From a checkpoint of a small transformer trained on Wikipedia.
Size: 15 layers, 3 heads of 32, MLP 768 tanh GELU, vocabulary 8192, 4.44M parameters.
Architecture: LayerNorm before each block, learned positions, no biases in attention or MLP, untied embeddings, normalized queries and keys.
Training: a variant of SOAP for these matrices, 238M tokens.
Each number is 128 + 32 x the weight over its row's rms, rounded and kept within 0 to 255. Layers, rows and columns count from 0. Numbers have three digits each. The size before them is the row's rms in percent of the matrix's.

# layer 3 MLP down, 96x768, rms 0.277, rows 0-95, columns 96-143
100:094127066082106101110102173160084160131121142115145090072113142110189166179141135161100120167094133184144164152140156112182137160148121143187128
112:165083125153086100095137175139111124101123120094171068133106167153120116104187158135112078117119113133122194131161131155086085102110122137076096
091:118106052192095118127133126077126154147168120125156125203105126124148112150181089093181106122102106181100074177115111114149121151143127085156181
106:165116123177108155094135213220092124077141144137153105124153135201085148123132095150096142113124140167165153162156135114107113145116184145062151
108:107099201157099106161150154179116180180139157149048127123120122165133121075134097202142174118059168162081099182135159132076121160170156120085112
097:143205169151135124145143128155120142164180121156081144155102140124154084149159099061141103168196119085088091079152121091153145136150100147084174
090:109140099098095108154101152100164075197140115104167191171086114116142179139189077136152154117170078178136142084123110117131137169128170128109135
103:151179174140132064130115135155177144168112124169149183116125149172123114063136105067102038131165140125105171088121124053104116176147165135146099
096:165135163171144117120162152128131082056112182112147158119094130148145147150117185098173119182108064130115182145111120134135183135111116148124178
092:052115054132116101145154107175129120105133140139129129129103103124173127111139184085131078112104057155081114103108108143160130144160118116092095
106:152136102138085109101122161155103110051097137127095138174116123132127119131134106238164155152124136152195066126144153046103174143112160131112115
093:184124199132112157096119090127168143151170131120094187154165145116218163166087125117145182140202182126157100197126165140149116076125097092180128
095:154156111087100108172109134108083151109117127125102137179147136098155154105126145094134173077109099115110128163129143106121153097094159122170143
097:131127105072091088126164108091121094110111126135129127096163151158125103180082136151151159073108143078116097071114111117137120110139115113191126
098:143086059143184167104111108128154150119153099110162131235135134132066125083160118142141123128186169143155059148137107144156155097176081145112159
102:177160041162066157092114180144167086110124153085131090148163098120132109118112083126126115088137122136117171061113077107146137125088125115102160
102:166077135199137128172129066127113140109147124098109160088127128205079148178111098109148145052134121128073146119130165128125106152137135145070139
095:140116099127165136104125147109108106087128144112156084246066129119124080137101097118137171161127079113094147161152125094127147141152103127132131
097:129153119128103082132104200101167114124090134106119121115165145074112102088152185110123159110090078155154172125118179133158125135180110126131089
096:103117086107198136129117062090116124105143139182121124106112114152157084102147097076146151144112099128134092105117173122108127134165102130137144
100:154083128157126126103133127114181149179127144095206172160109126140065060093114100133147121147148146198104084117150134142125126133081106152099131
107:108139113096103158108111119185182159149096123111095161149180103141167137133187113133129146124099140114163090071147163125124122145147088104138127
098:127136133122162159091154156165124151139117118159153128119116086140177082128134068073146153160140062169107154113120106077187152138120126173119125
097:066111209191105164160063161108137138103108147078097145146093116115182074106102103074173148095118116066121072105114112160106131091089095103153128
098:137107143165150162137137082105159120181177093073116122137085143092090159107129128121136140106159116119108152085126169210175144114118113129130105
102:117111137105123087151172104123132109164112077117112154149088147021101153136116140092088107119139116130165132163128079135175135183120107173118068
095:121155175140184106128124079012158156103166079156163069123179102163106134167134161136152096139166142067099179162116118144106136136091095168146133
103:086111143109118130136118127127105178171140111171118152150105162103138104120151102161141153106133172120114098140138123148134144132143107115153128
092:182145148092074086117117138184147164156141134153100143203146145096177073140098207077089120169086076097141106154122131155196139092108133074139149
095:158174132167051105105151122157136186136108129071148132127109151091149106068144173054105124146126174102102133123128125126120084147136123098119133
098:122125145195138090124120184122174130158158099078134114141143142182157080082141167102144117118168128118071138141154096147106119117098186123144090
095:085093072122130103136144131138110136151193088153144060065136109201159098144121122043129106173100145125092137126127130132104130091115106143094141
102:149093110091088060143114113101115159132149137176131153076107156131110132167134243107115141177157141163040128132095160139157143113178129118091123
102:095177090079169163134115142145128139178103106129110125123102131113158109118119114150122096123120157128072144084131144113129144142108123144155171
104:120091097139192119163116125208125128110124123139153123160102156097158084039171138152108166134135120149190133151114166088146140138139132121132077
098:132173211107125123143141070144123131155173144141101127084087114129013138156126095121082136087102217117182142177098188143084156156168110148152133
096:183139143117128150110134108129150149110143120116147109077164123131163159115159142123128147138201147102166157130131174077084141131109104123144178
101:141171174158121073120090191142125071126185147197073107134127114142145143113097112018164109129175096188226218117131154143131080160131116149185109
105:094117129120111132143098172175101108120127134155143156123134112094188118166115090137142147081148137083175115207130147178164112137099081123151124
101:125135151119134133095109126134121158180115116164135117130181095114176148097151184121112140122104105127158118132121132143146107099139106123168117
100:070186134166147137126139132090109129111108138117092095131056122152100138091127074092137136147146072149103213100156184153066144136151147111159115
104:173127179099157149140173133167051144172135121100084121172104104123185117179115097131127183078158041166180093144137155168107135112124102143170137
100:167123126117093116133133117155118154100134129079101167179132117121083155146155182086113127116124120090178165140151101093095109117095161123101136
098:098114101139111125091097081131160196116118128115164123119169158111121154056118116126108093169150086129119088076099180173098114126084151107137126
103:151100120188110123130093089075098184180191121138061179097154105131123130127113151088184099116134095095204128093115163133195141128150130135121165
093:125139150120152149112090075099127099165094147131107144085150109099107166132083087088141127091126113163159097155137204189143127134149088120152087
101:139145102179137127134095134175161118117131112133089146145139100162070072138143092189144143165138145094176169151142151082163142085109173097171151
103:088141116127142134160073106069074185155151115156153139135131179147176153135148126134030128116143145088121158177144127117123150106115148157159175
102:175105141142112209119084129045148183145172144104135112146146143163101153089121122116120180115144131075134155145166205161119102141145127088092164
107:099203123159132140151164158122170112148090115158117079131153110117141181128086056076094139122115168117093107081136127091078145106154105131118141
093:105122069174076163096142129100155119106106098146146149130138104131184141101139104160170104124139161123170171152109114105108151135123063126098112
100:140146181120124111151119150112107054102074177166120147113121129144227053133120089180136111155115149146147134067146211131183102151155126149072172
098:095180117152136155157089149099103107139104109119100159102127123192107073153100148159111135106135128092051145141124089104173137093120007130092126
102:137102145098099139122111093195118108102133082148150149125110118088228144122115068044116128139134098147141109115115150149134170181133073106108112
101:146121108106103190104145135129104142130121111138160053112150116163080135095146158031101124142147182143166133157122164106169116126109167151120103
102:171108167131143188141096121161171157179146127108124162116134101156150142174104141073140169134151119116161111153121200173146118125137124107192129
100:119085089128127144139110088111083111127134114153130121150128105119050056125137127141161103104192080164140131181111138126184112108121137132120101
098:111074130157135171131142131166109099118115122086155101135112115131102146154149112093129109189140082198145127118085085149145104135159214129105135
101:121160136122098120140145109079170096145134095159147101138111081188200125106145182106105145147074114089052101129137143031156143121119134103081172
114:107137119116086052141115130131109137114109132137121124092147120112178167095164103127161109116115181103122134122145133000164096123151171092080169
100:186155126133079156104134124184108132122097166182107164125160111116058122137179165184139083173134139074180179116128116138131123155059133130118125
109:093135112102114102144111175119139129162156121171121076089158157080140079130134116053099076151103078126091159181117113114172130121136181107111146
102:131149124081072153086153115118135118109097108114138120139104121056092180112112116112152112171098093135088151116139124173150107135130127167135126
111:112098089114086085136136121097187113142193102145134113079168114147152144155124171105131135105119159117154112123159130093128152144151133133167076
112:164092157114085109136142107169147099141130147155121103110187154172146126146106184080137115126141113129127125154127219159126124161173134108135136
095:096124148104125150135108110122160122163157096137153182116123094114145123183115115072110091110181128118129120117174157166131139128155073110148059
105:092119098126130144112129079069113144085119126097141082129104113214086070160133170143174158126160141145077021107182133087155103133114123145181128
103:088088117123157143130135107069156149139127129119164145177141133191207150086153117155113101129110143129169105091109190068095154142134146130156124
103:150098129128108153132082089108135122113117156123124090138180108164152135199162136142133121099117120073168170108128149132090105099108103099168107
100:139111145110120131111121120121119191139094104086117124118131134134109161101078162065118146124149122129146171095157112181142139155093179125158180
102:128104148151123167142125081120190113124132112152093212071134120129123146120128076143139125140167061156128115139110137173126143164114108101088150
102:094102117109174164128179127130116134096151100084095141143144117131096192179121106239145154110131124130116089151150121156114143145044163106204153
095:109108141107122138139144100123155163156161128099117120145138148139188110131114114156111106196095048123142103255118165160117150153100137141143133
104:217173116123116155124143188155106107133139134099106060179123104146090172126074152031083121117145026067130180149096131147054134110085090148104130
101:132141104113139133104138133113085101134123124081091116125115122127094129105152108123149079148153168153088091105146170130174140159146146110085100
094:085143131116169156123103098110148107118130133163079155133129148149144151127107163140120106095105147172123096113142155113175113164092171174139093
095:186075093135156142097110131235147068122087097124110073153140142139145140148147194207079123148120112106132149096139102177154065176139134117125159
099:128138162082136190089128123075129199164100128105151141172103116079035074149095087175038172102123223174170082137124142201122100089143097130136082
092:143117174175175129127136154098147155143147126155093143154133139140128166095123156225152150140139153114111121116136117083096159112141090147116178
093:073160173176152162131118110054110155129121063138182138127118159130163062148163100043117139164135146176106132081081120119163188145131146130172123
092:147132093104149129122118070069069107148092136160120153140113112156245100069152194168087146147075126129098100176147150113139102151149120142178183
100:101162153138165112119101112143107151190111150131102223145112155125134084122123092146108126115170151174176207103117133149110116118114115140134150
099:126102199115102129097152174127105144115102128101119081166136133125108071118134107107127122120119117145174154082103145151170170132107146133192121
100:044157166181098162128125183106094108126098095138123057081117096131124127097127115137118160130169157187165167043088211111112159111114103110130117
100:107166093123112126136167075150127162083098113127069155132161125092066107139135140137142110099131114118075164145144061138126136102098124129108153
107:112187142104114161130126131122122181173112111100078127139179108139000159126158134141132098097167107101154153121134133133147181136092178175173089
099:183145148136135129123148108157113142164099123145154107140146163081084150107146114000098129139149090177118205133138139160132132138153127146109193
105:137139123176128132147165102087127128134119141101109126158085134127138147143151116095179139103129187170125076069151148094075154118152103126129131
092:155089150176107176120114121089135124164183135118103113124171099090106085086129159117086118117184171109134104120092158200098147124070056128190102
098:097136090080132096156090177113105129122156091102084094126129095066143153100156111083133089069150153065114090100102113095105117122110129132083050
096:163108157140133162104116131182109068199146139142148130117113117111190155108105076194106126165159167165166147091108150192192156115093174118128119
099:150156089103113183108152156145163059159119124116141113174088140097059100129115128100152122153113115126125162141111140141080115092087148151107127
095:158108113122070130111173140140096140089161125133102157101152138126192152143153163120180134119144155155101112141142158116100096142177095137221098
101:147104164117085147112102115174117157105126105135127103132059097140089103135158122094151124188133141122140132113169151056167140151211147138148130
097:066082111157126099120146123112113098130067108143127127116089125129101129154131080202119144134123144156166132106107132131139127121090102167142139
102:072077081160138150118160147153162099153163126089139170137135108110110099134105095074119158151172067117147109131151113170139140094078142117153101